Part of a small language model's weights.
Training: a variant of Muon for these matrices, 570M tokens, 4345 steps.
Each number is 200 + 40 x the weight over its row's rms, rounded and kept within 0 to 999. Layers, rows and columns count from 0. The size before them is the row's rms in percent of the matrix's.

# v: layer 13 attention value, 384x384, rms 0.126, rows 221-255, columns 320-383
# o: layer 13 attention output (transposed), 384x384, rms 0.216, rows 221-255, columns 320-383
# q: layer 13 attention query, 384x384, rms 0.077, rows 256-273, columns 320-383
# k: layer 13 attention key, 384x384, rms 0.0793, rows 256-272, columns 320-383
v221,102,186,121,224,256,207,174,172,192,224,101,222,240,250,185,116,154,160,211,214,159,200,220,197,190,268,206,199,168,285,199,189,150,199,149,178,194,232,219,180,191,273,196,181,124,277,229,133,109,270,213,223,255,133,198,177,208,232,215,248,233,223,225,261,210
o221,102,213,280,228,206,162,167,225,181,183,278,184,176,219,195,231,138,198,257,211,191,227,199,158,193,217,216,227,138,216,215,196,181,142,199,210,213,195,280,307,184,236,182,230,202,185,171,182,236,133,216,214,256,223,225,172,220,200,200,185,219,151,148,210,205
v222,106,251,254,169,170,216,124,239,235,165,212,173,184,162,191,166,195,174,181,201,113,208,122,226,224,232,209,156,239,185,197,138,241,271,215,168,217,180,144,289,196,274,253,201,266,215,233,237,145,257,250,208,214,223,132,231,192,245,199,288,220,217,213,217,192
o222,109,172,284,95,239,167,197,189,193,199,230,150,195,269,218,238,220,233,249,149,183,162,250,158,173,184,183,186,201,179,144,235,221,197,256,251,222,306,195,125,187,144,127,182,183,194,170,183,248,183,229,174,192,164,169,159,192,224,197,149,161,221,143,209,202
v223,106,162,229,174,223,237,117,203,214,200,197,252,176,172,177,236,268,201,177,200,197,234,265,240,158,222,154,166,223,144,169,247,143,185,188,232,144,208,188,172,131,158,142,221,156,263,252,197,181,265,186,251,227,190,242,172,183,207,213,280,169,219,139,172,219
o223,109,197,243,196,186,233,184,201,182,175,128,205,226,156,156,191,145,211,156,156,296,196,182,186,273,167,206,160,176,248,223,153,208,209,254,208,229,191,245,192,221,189,241,257,289,224,185,254,184,187,218,274,195,232,184,278,165,186,259,251,193,183,214,182,134
v224,105,191,218,234,201,267,214,215,193,219,203,190,253,256,182,220,106,194,149,199,229,235,185,234,209,305,115,191,218,186,197,182,186,178,202,212,216,200,213,252,148,213,203,255,197,199,208,154,199,196,238,150,217,210,178,190,216,210,206,176,125,205,272,230,115
o224,107,307,272,277,167,273,153,184,205,240,120,224,138,229,202,179,142,248,191,250,155,132,133,253,208,226,180,202,140,184,182,160,105,127,136,228,201,231,147,184,152,165,206,210,186,196,211,255,165,188,193,224,251,183,230,197,260,275,250,281,232,169,91,238,218
v225,107,159,227,172,171,232,220,178,220,161,229,195,191,276,243,162,185,143,185,145,178,229,244,179,224,178,228,203,171,173,180,205,189,256,208,209,199,269,211,203,146,191,188,218,213,179,187,187,185,187,183,263,192,209,167,234,170,173,250,197,219,267,255,225,182
o225,108,270,157,235,182,116,168,211,202,135,205,211,167,172,294,268,169,178,137,205,130,143,154,179,162,269,238,158,159,237,177,118,220,203,233,111,230,185,224,184,254,215,154,204,233,170,166,241,278,209,210,203,225,239,235,171,232,219,174,204,270,223,170,177,212
v226,110,131,251,171,253,291,220,215,197,274,247,267,250,113,141,90,129,235,269,218,168,190,219,291,181,166,165,174,246,166,116,291,197,277,186,164,190,240,214,215,192,175,267,194,230,164,234,144,229,180,207,237,178,190,141,184,188,103,236,281,197,206,172,178,187
o226,110,164,239,113,240,235,218,229,229,165,182,226,219,218,184,239,206,167,161,164,158,205,195,194,195,203,187,192,199,175,233,180,222,220,195,136,204,195,190,190,149,129,123,193,185,190,189,236,154,232,208,197,265,209,155,154,126,282,183,121,215,139,166,127,249
v227,108,324,214,207,176,199,159,173,178,252,210,254,211,218,173,170,177,143,145,244,206,283,188,166,195,101,180,215,183,181,153,188,201,227,152,152,266,189,123,156,240,208,227,227,265,215,220,243,301,118,225,214,267,209,168,104,211,217,224,179,175,188,159,206,197
o227,106,202,180,143,138,213,239,184,197,194,189,228,175,158,160,210,290,146,292,188,223,90,222,191,173,162,181,166,197,293,193,167,229,241,158,186,145,167,222,226,184,225,184,214,229,215,155,183,175,257,160,210,104,246,177,193,199,233,203,93,173,202,149,232,227
v228,113,199,164,259,244,134,115,227,206,183,190,124,195,217,163,209,152,147,241,211,195,173,224,206,256,164,236,102,301,211,165,257,177,213,160,218,183,171,182,213,154,193,183,197,196,200,197,273,223,233,155,186,178,223,175,280,247,180,200,207,222,215,184,114,198
o228,114,278,212,178,168,183,199,215,207,218,233,148,246,218,164,230,196,203,212,189,172,167,162,176,171,123,198,243,200,227,248,261,195,211,304,189,185,185,170,203,223,174,219,154,216,257,140,186,176,198,225,173,195,190,184,224,158,238,186,236,206,207,232,167,187
v229,111,200,162,240,233,194,223,198,187,244,257,197,197,282,186,189,226,221,187,203,199,215,246,222,218,210,216,170,187,199,192,229,254,265,204,251,150,212,183,263,246,144,212,174,166,209,188,231,196,131,265,207,185,204,260,262,186,211,239,133,184,264,201,195,167
o229,110,226,223,199,186,215,142,188,273,178,143,188,144,165,257,209,130,148,305,193,211,179,237,219,236,212,238,221,238,233,185,201,200,168,218,181,271,152,159,245,223,189,214,208,272,180,197,223,160,216,154,171,181,191,124,180,248,150,178,181,243,178,149,233,221
v230,100,229,190,200,129,115,240,248,237,223,151,169,191,180,252,240,199,247,159,185,186,173,231,258,166,151,231,204,177,212,155,203,203,228,146,198,274,200,194,230,239,210,206,175,211,155,245,219,113,223,246,187,272,153,220,229,110,202,237,280,195,163,222,264,220
o230,104,207,230,265,157,185,218,170,222,169,243,193,179,211,191,260,251,195,269,207,167,180,205,200,205,209,162,203,264,186,259,214,240,190,258,196,99,219,188,87,258,163,134,194,241,168,179,187,139,214,214,212,211,133,191,204,207,172,78,95,215,210,205,197,206
v231,107,218,210,114,219,249,171,233,144,216,194,162,207,197,228,220,199,137,198,217,176,210,216,216,230,229,276,180,314,223,210,204,129,177,185,177,176,240,256,241,236,139,227,191,237,231,174,212,107,242,183,165,185,146,150,254,245,171,249,210,207,147,195,159,197
o231,107,246,209,125,122,220,181,129,273,207,178,181,250,234,186,172,230,184,216,154,234,272,204,184,207,188,148,170,189,183,223,166,259,169,169,205,172,151,244,203,149,285,178,200,155,145,212,167,223,207,186,221,248,160,176,250,162,187,117,201,107,192,222,167,186
v232,109,204,173,163,124,268,160,110,175,185,282,205,185,96,177,148,218,199,172,157,230,231,159,235,218,200,213,204,135,212,207,187,246,212,214,185,182,208,220,204,175,199,168,253,194,187,244,130,173,203,207,207,260,213,226,156,207,245,141,237,214,186,200,129,268
o232,110,198,195,171,242,228,199,173,202,226,214,150,200,232,194,247,270,244,278,226,251,234,151,218,201,249,301,232,185,190,146,178,218,205,86,189,192,226,244,250,206,212,234,182,190,150,171,230,174,129,231,231,165,232,232,240,164,271,158,264,147,219,153,253,131
v233,106,241,169,166,221,151,149,163,161,177,166,236,221,266,168,244,179,228,272,194,169,159,196,226,222,237,258,190,212,163,211,219,180,239,213,280,244,140,165,160,190,134,150,237,190,144,269,156,234,162,242,274,214,216,308,180,232,184,226,129,175,107,165,163,273
o233,108,230,256,228,193,132,199,143,137,232,254,168,114,158,249,141,201,227,228,233,176,224,175,203,130,193,160,275,191,169,159,181,133,180,213,224,154,274,243,237,178,218,213,207,285,174,136,202,260,198,194,338,184,112,244,239,248,170,258,272,292,232,209,210,199
v234,110,196,195,180,144,265,296,162,160,159,159,144,172,252,173,229,180,157,190,226,236,203,223,213,134,225,253,243,197,234,263,181,158,144,201,216,225,171,179,201,205,231,235,199,243,155,192,253,196,182,256,124,234,199,227,184,220,233,261,250,144,245,250,231,175
o234,112,236,133,205,177,176,205,195,208,161,245,195,194,255,215,251,139,227,215,176,179,233,203,212,201,197,132,194,169,230,227,163,229,245,157,184,183,170,225,205,225,193,203,157,163,174,222,235,238,169,193,130,211,223,224,224,217,172,99,229,140,256,269,178,149
v235,103,127,131,141,201,170,201,186,148,208,261,161,144,241,243,239,196,218,155,144,101,216,195,228,176,200,165,197,252,216,208,247,223,212,195,201,207,241,175,168,230,278,171,115,250,172,221,196,194,206,240,173,177,175,220,134,155,216,241,170,265,151,247,195,193
o235,101,255,203,148,142,229,198,234,258,170,202,205,221,210,170,181,237,176,224,154,246,150,172,290,188,201,254,208,165,146,201,174,148,135,125,198,163,183,209,259,201,177,257,235,197,157,221,127,180,233,250,182,268,197,204,240,193,134,177,239,160,213,175,150,194
v236,099,240,167,166,254,196,190,235,246,266,264,273,224,173,186,229,189,148,262,257,153,121,194,246,212,161,162,219,207,197,225,221,231,230,114,123,226,260,180,185,226,229,159,207,204,254,147,247,243,178,215,177,169,225,153,144,208,140,167,212,170,210,129,140,222
o236,099,193,174,194,213,197,187,241,246,179,137,211,215,169,194,214,249,184,152,199,181,233,245,267,143,174,149,177,259,157,162,222,225,243,199,185,239,266,194,234,181,148,183,201,206,174,228,185,256,247,172,143,253,190,180,207,174,258,186,191,294,174,215,185,223
v237,102,177,229,127,228,192,116,261,142,173,249,156,171,225,178,162,161,220,271,156,168,173,292,205,198,174,272,221,183,185,216,233,260,222,243,174,182,225,203,226,268,218,178,150,191,225,225,217,206,226,193,179,182,182,219,159,216,226,222,216,279,211,213,159,191
o237,103,266,157,140,190,254,119,200,293,219,210,212,174,163,273,216,154,183,168,223,231,207,157,209,178,191,182,227,260,165,150,217,172,210,184,183,181,220,157,193,166,183,186,176,260,184,216,197,183,150,174,281,185,171,184,271,124,236,160,218,209,196,194,236,255
v238,102,184,229,150,209,182,235,148,190,135,174,175,175,214,300,161,210,206,138,142,187,237,161,283,276,309,229,232,124,165,248,137,235,190,181,156,259,176,233,187,169,194,194,246,138,219,199,229,191,226,182,158,188,217,197,173,179,222,191,241,220,172,197,247,133
o238,106,160,179,165,291,201,241,274,182,261,166,201,214,170,189,163,233,117,239,229,182,179,271,161,138,207,156,161,192,203,244,189,185,218,193,304,216,252,137,214,190,187,243,180,143,196,168,134,258,159,142,132,270,251,220,210,206,264,226,214,151,240,231,191,245
v239,112,254,156,218,197,157,152,192,186,255,255,183,220,232,205,246,140,192,250,219,250,228,163,186,205,111,169,313,179,267,227,167,203,196,194,187,235,230,172,164,219,170,170,184,255,191,243,250,169,190,161,278,188,259,213,186,214,153,144,180,163,224,191,173,217
o239,110,189,185,247,195,152,289,236,173,119,193,175,204,232,147,183,239,152,134,209,113,188,248,210,282,237,239,137,237,199,242,198,139,169,173,152,178,209,156,210,225,255,190,205,260,251,132,127,226,192,220,214,184,153,137,176,192,232,217,172,255,227,230,135,196
v240,107,296,175,244,176,207,234,174,153,195,209,168,246,211,210,207,200,197,188,185,177,104,241,74,122,149,150,197,230,275,245,243,225,214,155,256,189,181,182,182,254,217,203,141,222,141,219,207,203,178,210,179,171,251,179,232,199,152,147,171,246,171,177,207,128
o240,108,233,237,166,175,203,156,152,212,167,211,175,202,212,203,155,177,215,248,237,160,200,140,237,114,153,100,173,189,221,207,215,221,197,211,127,219,145,224,266,228,195,225,203,176,199,215,217,213,305,169,123,188,208,195,181,185,276,180,174,242,186,152,199,185
v241,105,129,212,182,181,170,265,136,174,205,141,227,217,170,226,242,199,205,160,257,155,169,217,182,252,172,120,213,195,157,248,185,161,190,185,343,190,128,267,184,176,160,224,190,156,221,185,146,168,238,177,150,187,242,211,216,277,150,239,233,244,156,246,229,200
o241,107,207,274,93,154,261,245,217,135,183,192,202,229,200,160,250,219,264,209,143,217,207,199,202,218,211,169,167,237,247,183,252,198,213,188,134,258,219,109,146,219,241,168,165,276,224,193,208,203,182,166,208,213,186,225,240,222,200,222,91,252,215,201,151,155
v242,104,223,170,159,189,188,188,208,199,253,183,223,210,262,277,225,176,175,215,217,161,229,202,231,208,144,238,220,158,155,208,187,130,204,150,256,206,214,205,186,202,207,184,187,193,192,173,141,213,221,203,189,256,261,153,105,214,201,216,169,208,225,189,253,192
o242,106,172,169,306,285,239,155,255,238,184,191,183,121,141,219,159,216,160,207,187,265,151,235,177,178,151,158,205,197,198,273,262,253,146,198,178,218,173,261,202,186,190,192,173,212,210,106,217,174,192,230,205,159,186,209,210,218,196,184,219,257,198,221,245,199
v243,106,203,142,188,153,193,200,186,71,187,182,180,201,192,309,235,222,177,242,142,283,202,109,138,179,159,281,219,250,296,241,210,152,177,232,165,139,239,214,242,197,193,168,255,240,182,221,218,257,241,240,219,111,176,187,236,175,242,193,180,175,164,225,161,271
o243,105,248,264,211,227,186,189,157,255,209,298,191,191,141,154,238,249,279,203,186,213,231,228,190,227,245,244,180,175,222,169,202,237,197,208,193,258,141,270,152,192,250,208,213,189,205,148,218,247,212,188,178,234,267,205,198,264,251,191,219,225,153,142,233,160
v244,107,256,236,178,180,247,224,195,233,243,244,230,223,135,210,152,170,229,192,158,186,205,125,197,161,290,201,244,119,179,126,282,179,206,214,217,203,136,171,181,268,164,236,225,201,236,182,113,180,219,219,261,288,214,181,134,239,217,116,202,226,233,206,212,187
o244,107,157,202,218,123,287,229,137,263,232,169,223,188,170,213,225,259,153,222,186,271,204,263,203,267,183,182,184,189,188,190,239,220,146,153,263,189,153,269,219,154,147,193,186,308,270,203,207,175,242,163,203,182,200,206,208,246,297,259,219,173,213,165,139,214
v245,105,210,190,144,230,210,131,209,183,181,233,158,193,220,186,203,221,160,172,235,130,218,130,163,244,190,159,266,187,182,235,269,194,243,184,141,223,205,210,242,116,225,239,210,175,156,223,273,251,140,217,213,168,175,130,191,206,170,201,208,205,231,198,171,251
o245,107,223,152,233,188,186,253,223,177,173,185,224,230,237,260,273,168,135,240,194,197,185,212,264,156,240,181,215,143,156,223,169,181,199,128,212,241,202,166,258,208,170,190,213,166,148,194,208,193,159,278,191,222,195,215,150,167,190,166,224,203,150,180,218,87
v246,109,146,221,199,146,208,227,204,128,183,236,144,94,204,209,180,263,243,233,227,226,223,202,248,207,211,295,201,216,256,147,201,146,183,247,218,272,168,234,152,217,222,277,237,230,218,178,188,240,189,208,182,154,198,194,186,184,195,188,207,134,212,176,196,178
o246,107,256,186,181,191,220,226,182,215,192,138,161,219,101,212,203,232,217,231,186,204,190,128,238,211,192,150,193,202,237,215,204,298,277,213,114,87,251,198,206,209,215,120,224,120,234,135,266,235,219,182,333,217,93,187,207,216,171,236,229,217,190,121,182,208
v247,110,249,230,157,233,265,225,221,228,132,205,227,213,221,182,155,193,201,120,220,118,225,180,258,221,133,119,258,186,140,185,207,264,199,209,200,172,188,253,112,194,248,185,214,191,270,175,130,200,222,290,229,212,221,240,193,209,262,251,222,155,114,148,209,237
o247,110,217,194,199,102,150,203,148,162,282,209,280,168,208,181,253,242,173,173,146,167,167,196,129,173,178,201,207,244,187,238,178,225,224,201,164,155,206,209,156,164,226,201,176,202,289,250,186,205,219,246,127,76,194,183,226,213,210,224,244,200,200,179,258,177
v248,102,114,180,193,183,187,190,194,216,236,196,254,178,120,230,235,150,187,163,252,169,241,201,233,184,174,250,139,169,147,225,221,223,209,138,237,228,196,174,125,198,241,160,202,151,189,187,238,216,209,178,189,148,172,173,96,235,205,125,203,215,204,143,255,193
o248,102,246,208,199,212,171,233,238,148,278,151,147,214,234,156,245,139,124,227,205,317,189,141,171,248,162,153,178,147,176,162,168,283,201,209,257,188,120,169,200,198,253,220,162,252,227,136,148,206,206,156,161,179,158,232,244,211,177,147,186,192,182,231,172,159
v249,106,212,162,193,190,229,187,190,233,244,227,195,228,241,219,210,204,228,151,200,158,210,213,210,166,218,231,215,266,223,220,210,180,155,239,192,179,224,278,108,230,152,230,239,273,193,217,211,269,220,261,247,213,243,171,255,210,270,201,223,189,237,139,161,79
o249,106,266,225,217,194,131,220,151,210,162,246,264,216,238,177,170,255,198,257,157,200,203,265,251,168,215,230,229,174,264,226,260,173,126,174,240,185,247,142,156,168,273,198,139,145,240,201,250,201,210,160,173,196,146,231,162,160,220,187,226,161,172,215,223,264
v250,105,253,177,209,128,220,204,232,179,146,274,183,242,148,230,233,289,173,128,194,220,184,189,174,205,225,237,156,213,212,151,280,228,116,241,199,234,196,226,215,154,298,198,155,168,196,138,238,266,161,220,289,206,182,195,235,189,206,184,141,240,216,178,160,171
o250,107,206,141,218,231,251,203,165,235,227,172,219,189,252,148,314,170,214,251,162,153,201,232,239,168,189,228,238,138,220,237,201,170,273,246,224,202,162,181,182,255,142,205,244,235,220,227,267,276,212,123,178,176,143,224,181,223,167,188,240,283,211,245,200,194
v251,104,223,174,175,182,262,248,176,230,107,248,177,247,219,258,209,158,232,189,264,206,202,202,185,178,179,209,188,230,170,172,215,198,155,189,245,186,209,132,88,221,157,235,257,237,166,230,245,209,133,178,218,130,216,189,192,255,183,165,284,227,189,193,301,158
o251,108,295,177,211,235,174,206,200,211,233,165,254,162,211,120,227,291,260,222,194,232,200,178,206,306,264,201,200,119,219,197,203,202,245,219,186,255,175,144,225,167,197,223,186,175,221,237,284,213,262,119,212,198,295,202,206,133,243,179,136,166,161,269,113,175
v252,106,194,210,278,228,213,217,177,232,266,193,217,136,141,199,217,206,179,212,156,158,221,209,208,160,228,193,215,232,187,241,249,147,143,135,120,242,206,226,213,200,207,234,167,157,165,195,233,211,221,252,236,250,204,173,158,240,139,264,153,261,130,210,152,295
o252,106,166,233,167,231,166,179,228,176,189,173,244,201,170,233,191,185,179,209,273,112,249,213,245,177,218,196,185,190,190,186,180,119,296,133,195,163,193,175,249,167,212,254,331,197,202,173,184,137,192,227,207,190,163,248,185,147,207,160,197,142,232,145,246,190
v253,106,198,168,256,151,204,210,185,240,176,188,242,163,229,171,215,168,102,186,230,191,191,134,188,158,225,290,140,224,203,240,156,261,231,218,303,202,182,242,230,135,216,158,172,187,132,266,244,204,117,242,180,161,232,211,220,195,175,216,244,230,131,151,139,180
o253,107,212,195,225,228,151,232,191,222,231,124,174,161,178,236,186,134,189,158,163,230,207,182,233,200,144,127,276,193,154,241,201,190,150,248,116,150,242,128,166,152,229,176,164,116,229,219,172,236,257,114,230,152,136,160,212,234,261,228,179,147,112,174,314,217
v254,100,218,221,232,198,202,192,180,185,140,155,244,240,230,153,215,242,175,227,270,223,170,254,206,124,256,192,218,265,199,204,177,201,160,191,217,288,220,241,168,205,203,160,141,200,119,202,215,158,160,174,242,311,186,186,217,178,182,194,194,211,240,213,262,119
o254,105,172,238,118,191,161,193,168,184,233,191,211,244,208,139,125,222,257,255,208,202,169,201,241,142,208,197,167,180,189,240,147,271,210,208,183,166,200,271,184,237,236,181,219,147,268,203,256,217,177,238,154,163,158,247,163,227,245,247,110,165,203,177,178,174
v255,102,202,180,191,183,132,209,171,246,228,205,222,207,183,210,193,146,163,191,104,179,261,152,270,242,252,171,211,185,211,207,216,239,138,280,147,171,222,96,167,197,148,225,334,204,241,216,272,226,228,229,213,227,235,195,151,203,225,184,202,149,258,127,275,197
o255,102,166,219,223,231,194,176,206,203,216,228,203,174,227,157,210,164,208,227,295,155,121,211,264,217,167,191,209,165,177,224,173,143,215,214,213,169,220,264,175,189,253,189,133,237,273,145,112,145,193,175,121,148,135,274,205,158,216,182,218,209,182,268,170,234
q256,074,184,176,172,271,215,154,129,175,188,175,214,172,219,210,160,219,240,188,190,167,250,185,196,241,203,243,203,98,232,210,193,161,206,212,139,182,182,109,237,208,178,131,319,216,224,222,176,154,202,237,150,182,207,247,279,259,176,187,168,236,206,131,197,101
k256,074,188,193,194,208,109,182,143,127,204,163,263,127,222,141,235,127,196,268,207,129,205,232,209,213,177,229,192,223,195,235,190,161,142,192,241,303,199,166,228,176,256,174,223,225,156,251,189,143,142,188,222,193,203,214,154,172,228,219,238,252,253,205,175,273
q257,077,210,160,172,251,214,213,250,262,155,207,218,188,241,154,142,135,321,214,247,265,192,242,121,232,139,172,246,147,177,207,167,123,278,245,218,185,204,195,219,159,172,207,223,229,185,190,244,246,212,76,190,187,204,152,286,157,229,193,228,267,158,242,206,176
k257,071,220,189,135,260,164,164,160,222,165,166,168,238,189,188,154,228,200,170,156,274,233,268,165,200,156,176,241,193,158,254,148,153,125,155,233,117,185,197,210,189,194,217,202,230,299,171,166,148,158,274,167,112,216,170,207,173,166,128,268,213,278,220,172,238
q258,079,172,215,167,161,244,201,161,127,212,169,178,182,200,197,188,255,247,122,236,256,251,130,193,121,219,184,188,197,198,130,220,243,177,120,187,191,212,184,216,178,228,260,166,145,193,198,187,160,189,251,232,232,178,173,142,262,153,235,186,251,223,165,295,209
k258,074,212,249,265,101,250,249,277,195,186,166,169,171,251,185,153,242,164,240,206,229,192,179,222,219,188,163,128,222,140,190,221,258,158,217,168,204,200,263,215,290,194,110,183,201,174,208,202,212,168,194,212,277,144,118,160,206,260,232,256,169,166,135,215,235
q259,080,124,196,198,205,219,190,222,291,242,293,135,168,173,179,222,203,279,170,176,176,159,219,252,232,179,275,257,176,236,266,186,242,231,197,233,170,222,169,195,250,136,207,155,169,239,225,126,234,196,132,190,186,140,202,219,256,227,226,170,195,184,198,159,164
k259,076,194,234,113,224,207,236,172,161,156,180,230,190,220,168,188,195,218,197,175,173,219,206,186,205,223,85,187,183,168,176,163,171,185,208,229,229,233,222,195,158,310,208,155,242,189,204,148,158,143,197,138,295,232,189,175,187,106,198,243,224,191,259,231,177
q260,082,201,158,198,173,209,280,128,264,240,206,226,182,189,198,182,202,197,177,241,192,196,238,194,208,179,283,288,206,193,166,163,199,174,161,181,137,199,90,249,181,133,169,264,158,157,229,208,280,256,185,177,188,188,183,146,146,244,147,171,296,213,240,264,220
k260,079,243,161,235,207,172,171,205,250,173,205,217,141,208,167,258,125,185,181,183,288,204,151,193,128,146,182,238,224,208,135,173,185,256,225,314,211,205,182,209,223,188,205,175,218,197,244,237,257,224,156,227,223,171,151,202,267,117,159,227,205,203,165,241,111
q261,081,196,225,217,214,166,212,254,264,177,158,203,268,178,220,298,164,169,270,229,217,174,227,177,176,155,174,200,260,223,191,162,185,197,203,180,181,267,173,120,216,187,222,251,218,176,186,248,257,223,213,249,267,170,151,181,184,213,172,191,242,211,200,184,161
k261,080,160,222,122,214,197,224,156,232,187,227,190,185,189,145,244,107,148,172,203,209,171,176,221,177,200,203,214,198,219,190,141,203,171,264,194,180,166,202,235,168,204,211,179,183,230,204,233,205,172,205,142,160,219,178,203,163,158,182,236,190,153,218,214,196
q262,081,210,198,219,210,210,188,208,298,152,211,248,148,186,238,176,138,190,236,257,279,320,221,202,194,248,140,161,223,152,200,231,214,230,74,148,214,221,233,166,271,107,263,140,205,186,208,194,237,263,240,183,167,203,210,220,200,212,247,130,162,108,193,239,191
k262,076,252,178,150,167,237,210,284,229,165,234,184,195,130,259,234,181,197,241,183,220,292,214,121,162,234,202,214,216,136,127,284,263,241,136,209,168,137,232,197,235,165,219,172,181,214,198,174,164,253,215,253,237,189,217,198,232,239,270,228,221,185,164,201,226
q263,078,257,209,204,232,196,228,243,253,229,256,145,194,206,173,242,199,236,168,208,192,197,247,202,287,165,249,215,150,186,200,188,172,147,251,223,256,219,222,174,148,222,183,230,186,217,165,125,189,204,247,259,258,80,228,268,112,171,199,141,230,187,150,112,207
k263,078,212,123,94,249,188,163,132,158,167,218,259,237,194,135,135,254,237,145,204,179,156,108,149,181,190,210,251,246,148,271,162,151,174,187,221,258,153,210,207,256,269,196,181,225,172,168,217,128,141,227,184,140,188,148,242,189,167,213,69,214,156,232,182,192
q264,076,198,223,199,193,196,233,174,161,219,200,202,274,202,249,323,238,214,244,268,159,253,263,221,187,176,195,243,248,163,168,193,270,216,167,132,165,230,156,232,231,210,203,158,216,187,229,160,150,245,272,175,181,174,181,247,196,181,125,146,249,183,122,224,148
k264,082,226,259,251,172,174,184,182,283,219,206,203,198,189,258,145,135,199,206,309,169,291,193,263,203,172,216,234,173,234,194,169,238,184,217,210,157,225,213,179,163,204,235,277,168,254,129,217,183,170,175,182,232,130,144,137,201,144,188,266,268,214,138,313,246
q265,078,208,184,204,170,140,128,151,223,212,194,199,185,203,184,191,219,180,165,240,223,177,206,250,184,189,213,211,144,204,258,187,167,203,229,178,199,251,224,207,154,213,149,228,94,200,221,122,186,188,204,251,208,154,92,239,167,190,195,149,230,186,219,160,193
k265,078,156,229,149,195,197,200,206,145,171,213,267,164,183,158,235,219,205,234,165,243,226,235,162,256,153,222,226,137,120,198,204,153,200,197,214,188,100,223,208,214,192,159,219,240,185,204,88,193,229,178,255,213,213,178,190,198,186,169,249,183,123,215,102,220
q266,078,154,211,160,261,227,139,212,218,183,214,170,269,255,132,217,217,247,214,187,258,194,225,216,166,227,190,197,194,223,191,204,208,237,190,212,99,179,160,144,283,148,224,270,207,206,265,224,238,285,204,199,165,244,235,217,220,219,181,226,204,212,177,162,228
k266,076,238,252,252,187,214,211,240,212,240,232,257,217,257,236,152,199,112,156,215,178,259,221,175,171,129,145,230,187,222,270,193,192,134,150,182,210,165,191,166,192,184,268,254,198,237,207,94,253,178,224,180,171,192,165,183,224,175,181,211,234,168,209,193,166
q267,081,162,218,256,150,146,198,174,134,215,196,171,146,196,254,200,164,90,247,269,196,251,174,179,154,232,197,132,239,199,212,234,179,185,188,178,255,225,219,218,208,233,234,155,201,150,196,225,173,242,238,233,179,165,180,135,169,203,225,160,206,256,133,278,211
k267,085,162,200,211,175,219,203,204,189,219,197,206,182,214,254,256,204,230,185,214,189,136,247,260,194,186,240,129,183,182,209,236,279,283,173,173,147,200,120,218,115,169,199,197,206,248,157,174,252,240,140,161,184,225,273,211,233,202,197,320,170,139,194,155,287
q268,086,165,185,160,198,199,235,216,199,124,140,196,233,178,243,292,221,214,247,161,152,224,231,231,190,275,154,196,217,252,167,210,248,220,199,206,116,263,251,185,129,207,234,219,161,234,229,220,242,241,135,244,187,253,204,246,166,257,171,223,184,155,188,267,155
k268,088,209,195,271,209,180,219,180,266,195,209,147,178,224,234,194,126,143,163,164,218,220,263,250,180,225,188,191,243,252,173,137,182,194,187,172,233,213,141,231,246,200,253,270,221,232,216,247,230,231,242,151,193,211,199,234,113,245,236,252,166,213,193,259,164
q269,087,231,200,244,176,157,204,194,171,135,256,236,186,145,225,268,169,194,144,199,187,243,191,322,183,271,174,226,189,134,167,153,180,183,180,165,244,195,262,207,232,183,204,99,167,223,232,232,176,220,194,236,147,224,239,225,223,157,169,242,192,178,221,241,217
k269,079,146,166,199,182,244,259,186,199,196,206,235,96,149,199,204,139,213,208,127,92,209,176,182,145,222,177,215,143,274,128,150,145,160,250,191,205,199,171,206,128,238,205,227,195,164,224,208,174,172,238,164,266,212,249,202,204,215,165,208,236,256,267,204,180
q270,082,195,287,264,138,212,126,196,119,153,64,110,179,207,210,165,207,147,165,118,240,238,176,213,175,189,210,240,191,201,243,153,204,266,227,215,185,200,233,152,233,202,151,208,148,230,233,216,188,272,173,214,184,227,254,198,241,252,199,228,182,225,197,299,135
k270,089,215,194,239,252,192,201,214,204,202,260,204,197,225,191,166,245,125,191,274,152,306,179,219,232,195,241,144,179,257,156,193,199,200,192,173,257,252,182,171,256,147,187,198,157,255,235,179,164,171,228,196,219,230,237,156,89,251,234,202,246,211,216,232,191
q271,080,219,163,181,219,173,198,151,146,177,197,141,205,228,196,166,192,207,220,265,134,223,259,164,158,165,187,191,167,171,133,167,184,208,206,163,165,165,164,249,233,195,192,190,192,185,190,165,177,202,211,176,198,229,221,176,217,239,189,176,207,134,249,276,240
k271,084,238,235,254,155,186,238,208,126,233,187,229,193,213,212,226,242,205,225,280,224,281,154,164,168,261,206,221,191,226,189,162,251,139,199,213,191,206,236,233,230,202,272,248,163,241,232,213,254,170,225,153,257,190,207,254,270,200,202,165,195,113,224,227,253
q272,090,157,112,140,211,204,202,192,185,137,179,239,221,214,182,207,243,135,182,190,196,231,241,172,193,195,213,191,251,212,221,265,201,209,152,171,233,150,152,227,226,156,199,166,129,182,185,190,155,183,136,133,132,234,232,240,181,206,188,233,166,158,258,179,223
k272,083,238,155,225,249,260,190,179,176,242,191,197,199,249,217,233,231,155,185,144,175,196,224,135,214,222,188,179,199,210,261,167,268,167,189,243,186,203,197,224,170,195,290,228,214,196,220,173,195,226,187,125,249,182,190,207,257,144,196,229,147,194,198,249,195
q273,091,207,275,197,134,181,163,187,225,194,159,115,202,226,145,172,92,187,137,148,275,207,171,203,212,212,162,68,209,270,246,164,172,247,234,251,226,154,183,245,174,213,222,133,209,200,153,203,199,184,171,164,219,162,198,201,271,198,264,184,159,188,196,126,248